python train.py --n_layer=8 --d_model=256 --n_head=12 --n_kv_head=12 --head_dim=32 --d_mlp=704 --vocab_size=6795 --activation="swiglu" --norm="rmsnorm" --norm_place="pre" --norm_eps=1e-06 --positions="rope" --rope_base=514000.0 --rope_fraction=0.5 --qk_norm=true --attn_scale=0.35 --bias="none" --tie_embeddings="early" --parallel_block=false --extras=["some layers without attention", "local attention windows", "paired heads", "shifted keys", "gated attention", "norms scaled by depth", "capped logits"] --init="normal" --init_std_qkv=0.0304 --init_std_o=0.0062 --init_std_up=0.0304 --init_std_down=0.00458 --init_out_by_depth=true --optimizer="adamw" --lr=0.0022 --beta1=0.9 --beta2=0.95 --weight_decay=0.24 --lr_head=0.0205 --warmup_steps=472 --schedule="wsd" --decay_fraction=0.252 --decay_shape="linear" --final_lr_fraction=0.02 --batch_tokens=[32768, 65536, 131072, 262144] --seq_len=768 --doc_mask=true --train_tokens=329400000 --steps=3148 --dataset="wikipedia_en"
Each number is 128 + 24 x the weight over the matrix's rms, rounded and kept within 0 to 255. Layers, rows and columns count from 0. Numbers have three digits each.

# layer 4 attention query, 384x256, rms 0.0813, rows 239-255, columns 128-255
132119161145132140128125140123121131105114114101126112142119135191174130116131093096144120136130148139118094164125139121121088109113148132161146132113123149139118128142104130140085182096167080150123096121103117148066172129138138102131128141109142119146174135150126125126109121118147111123124144130123148139184126160096117102088112145106100113161140103148153144163133072161117098126105
162138162109149153140127175128118103123095120109131129134134167140138126142094120109135126159144177101199150146148169084132148124147151136149134141093113047113086128153134089148140120118101171146112091156142160103113132115103141129157125113098140159097127120133125109099101140103139188089133150061145107134096137116111151110093098145115165156135137152088162130110171096105139172133126
085089092099141122136111094109132136164139131116124115104111131112090059161140156161167149100084205153113161099141096120130089137126089130123141078142090120114119074145076093155117105117144119156120140095111147151127160159146129115172164080132065101106147158160107123147140112135185090180151083144164146117112153126107152102177139116066099106136146179117129181141131156149141138144106
101089126105142158141108137133127159142089111160149127121132119099126147158101204153119143131046153139160157128132103117120103082158136163215146101108094112150133130097117127150138104102109081156149155094119127116166122133155126154166135133109151086101147101151143125125126114144084110089117106170134159182138133151121130116171133082090127133107095101093121137167137139147115162164112
149130132115167128122109113136116162155119108135163083180136123115153130161089123151184125102137145112125113159178148168167171056141113139164124100126100114106132117113127181126139119153097109131144137130111105120164117108099127177124169093126112117109099155155131164170103159120122131148116135144148163136150130125163181130124157134092112099119154148155153089078149173138156143095128
150087114128107135108129186110142161113136127108181109135139080131146103154073112113129078096199126118186105147118137082142118135113137161149167084081124132126139080091135154166096137157144112131135128118149099129133121136103144181133092158151159110122077112101179134083115136141158155181122181140175145126057111153152160085114130134163163143136184135076072113100144096147139146175107
103120112113122116110115109122118080131162145159112127115128156144100116179143112102135123164112133174157165098132122089116117160134126103138127130124140119131098109146136118120092100114171174161144122123123162094128109096097142117136175149073152111157121133162106102109154139107103114163085121147136142119136146128116153119113161145135087162123099121146160089100120102153114142108115
134152121105133097172132144130155099121110172092117140171132175114136142183108140142154165105117152116113154138119110114171109117129126132153138146128131153113136147104117147132164131159111136141134172141133081113126139120090098124085111165153137144129121138079136127155115143132117094137123107146126162115093103143133148157172088157119140140163126146145079129094145114119138145101080
108105126210093114138119129132171156149113137112167155087134128127096159118103113147116110157137139147162114075140168101088109123147125109170133131085091128166131146110145090142118132145095158105076077150149101164137090159168137126108114178077093139106119114159135131126177110097134126153153129139229114133080151157099090169125170068109115154095132125113079117150125084145132153129157
105100108122121115120096093143159153111141109147155143141143117135108167149147083111154110105139137155155132077115129128095098095137132167152116075111125118154129105125146124142127059124123113135141068120151116103140118130120109117137158112166111171169131146196222108121171126180155076072080136155133135160131179108136171111097099081184099090108103187104107131101069145195147156160089
125111129139131116142120132135089143081169123191120149154152139148125138094146126102132130084151124133162127115107123111128134112104137125095104125155121168116159117129156114153089134123131124089126132144113165092139145159112113120128122111138122134114138083149104148120123074145114145128157146102095104140128135131145099103123115151154188161128201131137146128114139093131140135130147
119086140162149137162167150125157182108150116142115137081143129165132129130112151098179082094126122173091153146114134112122075132174090127107156113153096132149132092131126149109144119144148119152163138092120116145128162092101140108156102136129107117117148148145134127163135122122114092183170097159170121086127122098124186144158175092099109095159064132131109147125150113105160163142142
114112108116092108107115170139141101149126139123137110089119109131137117197143055105123146141119124162151140131111115111063132135114143119141116122132150167125138102085098141177149114127113162151147109119096165162172123131131138141135162122105147127148135152125106141121154148143152131101108104118112137184109131092101163073102127099131113142150160184147092153140162133131157145155127
135114155149179131110165182121089142114122090108122112165150139152173097129088162134133126111119119142072118122150112141195129156106107099117076128182129186124101179150150126095168109151081136139180144163156143187135072128155135147153115123139153096126090123103091111121153085166126105163164080073161094115142086067136076110112149140158147115117170118126140095155180121097157162091181
098127074105100135130107137116124131153115150153134134121102140121153123134129114134139124106090162108104126089099175124125089171143150124153110083102168165130117153161103125130133129063105130113095076118134112097129151157121105083118154191163114129179171090126142148146117137122149137090135110091121167169115124121154134070125114160080114138136128091120113158133085112151092130136108
117110095113095077078182125156115113147107120165136114107153115110149072175145099147130074149081157109175145084122122070105091128145166102168163129121124097142143110133172130124066158112146133152099110123107145147169119145100113117122129142096124116127113126132152129115171124173086147165145141131108143153109133109114141079109115124093167120103116137089097112116074132132116144132172
111122096184153181184105123137126069172109126103133104133144130140141113113146087143134131111111107161124085153111130132147090161155162126122149155178114155137073134116110095145093143092168131139161100148110131132096093170150116135162147158125162120128133147143106150150154150117173168121123146091109180123108158094180122111167091114099145107129176113151135135190154130153102114075140
# layer 4 attention key, 384x256, rms 0.0841, rows 239-255, columns 128-255
137097091152131124161148148146133144154109114140128140102123175123101124127104126157119116153123157148115134115117149127125141134139097103160143127127122108123123132138108108113138128135108130147150143123127151110118122127124142095155109115106084144113125146137122124119121153110137125142152117122143101116134132101124120136121128134129120107116114131104143110138136099109135142143147
102102148141114156137143154128107123120121107128127142134103156128106131130104113148128115122154155141178137129111165072124123159128151161162134132146085096124095140134140111116122138158126159142121120160126167145113142110127122158149089133117150128113129116150103142130126115110160178118143130099137082153106143109135136111093099154161148164143150150086140124099157106105116178137109
100100087090117110131113111118137157142144123134142121111112120118080115159150129146163164114076176155096140095151119111160074135145134122169140084121083133150148089097121122162157078113119115169124122120109154122144166145122136106173185072134081101125143135164114140124145133119187094168131087146158126125104144153101182069152171109075119106139126157129098186138100141151150173118095
102058129088138139145134105133120150144089132120154137116145119130126159164090176131139123159117161112141140127107116102131098107128139152238153126121100128121126112114137118129130047090125083157164133110141118095130126129124130136156130138128122110120103137172170107076110109156122055100137108166106157155119138117089161097158111075135091123135100116116107103151146137142119144161099
131105154091180116086112106141089155110106098117133124158122075107147110150098161147149077117130134093116147147170153197154136067141093128145145117111121113073145120133148153100127107163130123160152143165097126155153106122099138179111161081096136076085095150128159198183089146148103091155122099152092140125141134109144182169148136150084085119108113160165144097080130141127148129116118
115082147170108147109114159122143166121126125126162110113147068113117123191098128129111074116146159092192103115128125084114106147106146173139152066106109136131142093107114126161089101128145114109086149145161151130165118142076147195137113127145142099071085127095184124070138118146142163172126176148173105106043108125161135096134142127153145121128185139108079109109124100138122136120093
071105119126147123109143120134116099114121137130097124109123138159136147152118137098119122171117164170125174105114123125073116156115123115137132117122126148164119097138114087106112096112180145167141123113175149114114129108096123143122188160069130110116118112139107124161164148119119126151111080131152126112118152121129151106136174126136080120153110101131097100133155096149130152096140
132139132110084139116125132117141120132120177104116138189106154133140145171096114158152171108135136141127138118136128106140114114115105112177136095136114180104150146097136121105162155188116132143137173155112125129122129136093100115106133151151163160115109114105141144164122155154132149148130102156140135117119121130138158141131115148136151115149127115129073116074169124141108151115060
100093173213114113097160115140164147139115139128163154056141088121074122112106125148077098167122159126170110053139148102086100140116148120151135134111095109170109135107150106151104123092127138112062117094144123190149116163127129138087093163089090149103109121113128111110172108135148089151114126135171073147064170126066104164116141084097069103101143126124085129156145039114150115157157
098105067106116116095103106130167167123161081121147135118137107107077155153125112121139107101094115125164171100120115161084103077178123166140115050099118095126170113176152133146138078143131104130112078072126103120169141135142123145116163104126104152130148129172194114102128134170164048082113134178148128167158160099111208122110112062144098101096059158114103146109073166168133160162105
119105142120111101111095117141088151106140119148155155146122147127141140058143134129149110108145116118137093129163160109088134140105133146084120135135103171120125126152141119137105138095126107090143100116093149104109125159112121132146115122112142114116142103147131135145134091153130150135126136085101136125132149132139092090141127184143145132107196109140139109151098112136121131122170
131109133160134132134153134136134169101136102111127156091164114148155134118093140116162115122136140154138116114103098122131068119151119122136167103155103108190134109118113145130129129151133102120134163109121105153127149098095118115126119116157125126115128137120151133141166134118096094164158101156200118122114146098134175128134173102138121133129090141102149118120106118107172136144126
101116116105078134091125171132131108161132133122140123087125093136119139171150047083122127124106127140152147110102079101108116124111154123117120103133149141164093129099096109181139136094129129144105120095143160150143147139113117148151138125116139129123146125149128111119159184132161137098108107116144141173112127119135153079106084106115108134116167175144121178127154144130141131145153
132105135140152151108163160110106132130156067091113123143132118108151113119119154133089132141159119108058090151144137116208151149112108109117074117184129208106082168112149144119150112160083101131173147140142152204122108137184108123129090140131139101174087123101090138149130114156131109158149100096170082098118102065132102108112145143150130115145142110192128108151155112114122144094157
072131113111084131125090130118153153141066121126131117127083148141162146138105137101149119135095186127137119084114137093087097143135153150161147082109146203134116193124124140110155111075069136148143081141128102067096135160146131114131126175146110145167168101151125147166127152114120143087129111093164158163129119127149138056141114146068116120100148089127108144118141113148082134134153
117109094120106111081169123137124105141115147153142100110135105112181070196147104144123089162119159119142136072124108046140092138143154113166154088124105073145141098124153147147095154114177128144087103136129157153131131142079115127112140182118113156106120131114165125111166108186123121171143143120125135133109155114141167067138110138090170098108130159098096130106093136124135181116138
102139106198144165161094131127139079194135125104103129062168154140099099124156112134093147107115079134127108153139082116154096189148194107107139163162157142150070134128114090122132125067185124124194103147082136116085103188140123116170156177119141135111130137142085161117139159134163156122111148091148167116125152098143137125178114119064138146117157078151156106155160134143096112091105
# layer 4 attention value, 384x256, rms 0.0787, rows 224-232, columns 128-255
160110129112149098120137087132123113163105139141143200136129127154134116124092145127131138129105139129142115130128103124102122150161128148130129115084125157134102168153124120150116157090095118153145147130126125143113117116122169129166121163163125121130138098123146101126165100157099138117094119196119125127099131109168133133130153139129147124118133133117107138164126122146134136140153
113137125128128133175131120122103155155135140106126148154136170105091132128156109123138122085123155087133142150170148128117151074131106156098134119153101137101117108115092102181106155177135146126120085146137118121126162167131072166130129110142105125105124104087119127112135156096157119144141125098156129103096132172142117128140105133127092111137145124115102187154108120092141122120106
107147093139119163139128148115147173124138095077104142127138106110148100115093115172137142129113136111125118111149118135117114132166114114143129125131163123164099139148116150119150132174119125088137131109140107140116137127155169086106137148151136079129134152138148097117177133139106088135134078149127129121135124104121105171124121127124144112130116111176095129158103170150111138126097
134141116140101127116116113125136138185118159101073115127122168097113134102138108100118135177148126126155113111175104121139129119140145121133106141167140103136148118115157154116176120116142134140125147131097161168137112143130151123131121107140147151129118150148126116140128114137097094118109101151141084114160120117191124135149110150162144098072111135115165167161106150152124122132111
140121094119147141152169127146117140144110082119105094115150098110128116133117128180091141147126099147173128150148149130137159155138135126127127128113119103121107100069144131094118148146140150102117152144133140093139132115165130157139163108119142123118124114174150125132142111140124127128113140147122172132113152125120096125094133122109160118121126143165157097137141151167113123162157
130117160138140165135141111111130176107121115146169087143123161172109133121126134156128123146113140165107104128115116151155144089101161134128130149170080120120102114095119116122135151098117123144127101146122132112131116105145166146156116105131116120097124127129124125145131148139073115079132122132152169167151122136129209145112121112126144124127102119115150157118141101132141156122119
127112135123140101160121114122141152142109134111142118087119151162124125147102123129134165106112161147127106115147156118153074123134154154146117118119117125166146099116081172122103096156108164127109170102151122116117145113113109151107106118153149123120136111153144091099123090153159140130113100126103153166129110168093106140176145126116108136138135119162136127123118123093123126110144
161124169122128122113131119132116163114131092078080096130115104101110127091149124119152069084121139091108144121120131114121134133114165117123129139098066133129175105102182054070121099121147109108118116124157113128118164118140139128117107130121154127083125129122085120148127116118129145130138145102100102071150139139130144123148103078120116116122097116135128119129089133144091140129120
133144149127137097107132145125114104138154139146121140138149155120131071083095121120110157125108131143156135119137114143139119141087101126148111119154145124148122146153137089155113149137103154112117145138090156124173145115151149137182168107103139116118113135174125102146121127118140136119117154129152084081126146147113106160135121124106117102111132108109158093110142174110111143136139
# layer 4 attention output (transposed), 384x256, rms 0.0804, rows 224-231, columns 128-255
112120104083159135095144123137143132109145117112124180143107142159132137137113126090105166117134125131143117094125103093127135148150120143109138104105107162149121160129153119124107136102107125137120094130119139174106133126136129154139146174121127128142164140148105153131145099114103111102138075122112126075121119116162114134103161150100142111098120123117107120113153099144107144158121
073125150102138132151145122118107169124132147134134135175152146135135148118094150115121142129133122113178130148156160150143145100158100123116147096128140133130102103143109151175124132147117130134131103125156109108126135152121076157113133149131103128131122099090121108132122117167137117121096141141106159153126150159121094141138087138139105095097154133128108116145124135088106116150118
134143095148130145140104180076113143154107133131119155117142138126146134125132098152128119129118158142105121142153112143173119141138133144152128151121163126127101085105133139134137132145165124086114117132121165118147130129131159109107130106151131072123131127105119159110175151131091086119125106095129111138133112135159141097140128151131145153128108149157107132148107190139109146117111
139135093144102117127131160091145190128127122098112147134136110130098102157106075088135134130175174147115106106106117143171103125113129137117121094125137094082159116092104164127166183144122119114131151142111130130138153136134157108121123080113149136150092123133130119119117141088122113130104093117176086107126125122131136142122113142166145116131139158109137136172125141116107132142121
159101120151113123150135108144156140109110086165109164099133119126105109120134096126127118135139091151127101143129140149106129117146148175110101125097104083114134125085098106130118159171142142104110134150135113106140129115163161118110125088122111131122073135153117107149116163127155137154106133130146143116097138108079156125124132110148147149156134134143129103096091126171144122156124
118129134108158111143141119111153145141151143139145114139121132161087125141130154121097095140128126111122122127112122129131156070119160088130134168141118120142140140130127124142116136123101131150151105130133106120124085072149155120158083106147152123120097131111102151135152146170126122083116114157149185132146150147101149149096113151111112135124129138126156141123148133109159158133087
123131143118115096159093120137125124135126119118146116100136129146153140136171119109133146104087178147140118079124145112095116159136143104123098158138091134128126141141102131119095114144116168145132125121110156146125133128107095139069105096147126147107148154149119116191146102157158134124149109112109118172122167158086112129129117126077100121095129132180117125109129128126141097076116
140096156118126103146099139187121145134109086135100104143126057128135133107106152107110095105147124118100133111120145140118175135130118150126105124075095138106112097133150080076143121123134102143108131073144108131141127117148103115155110149112114135107166136101115081124122121126117133151122145115108110122153147105113147139104098120115101095133098113126166096135123134124120126091101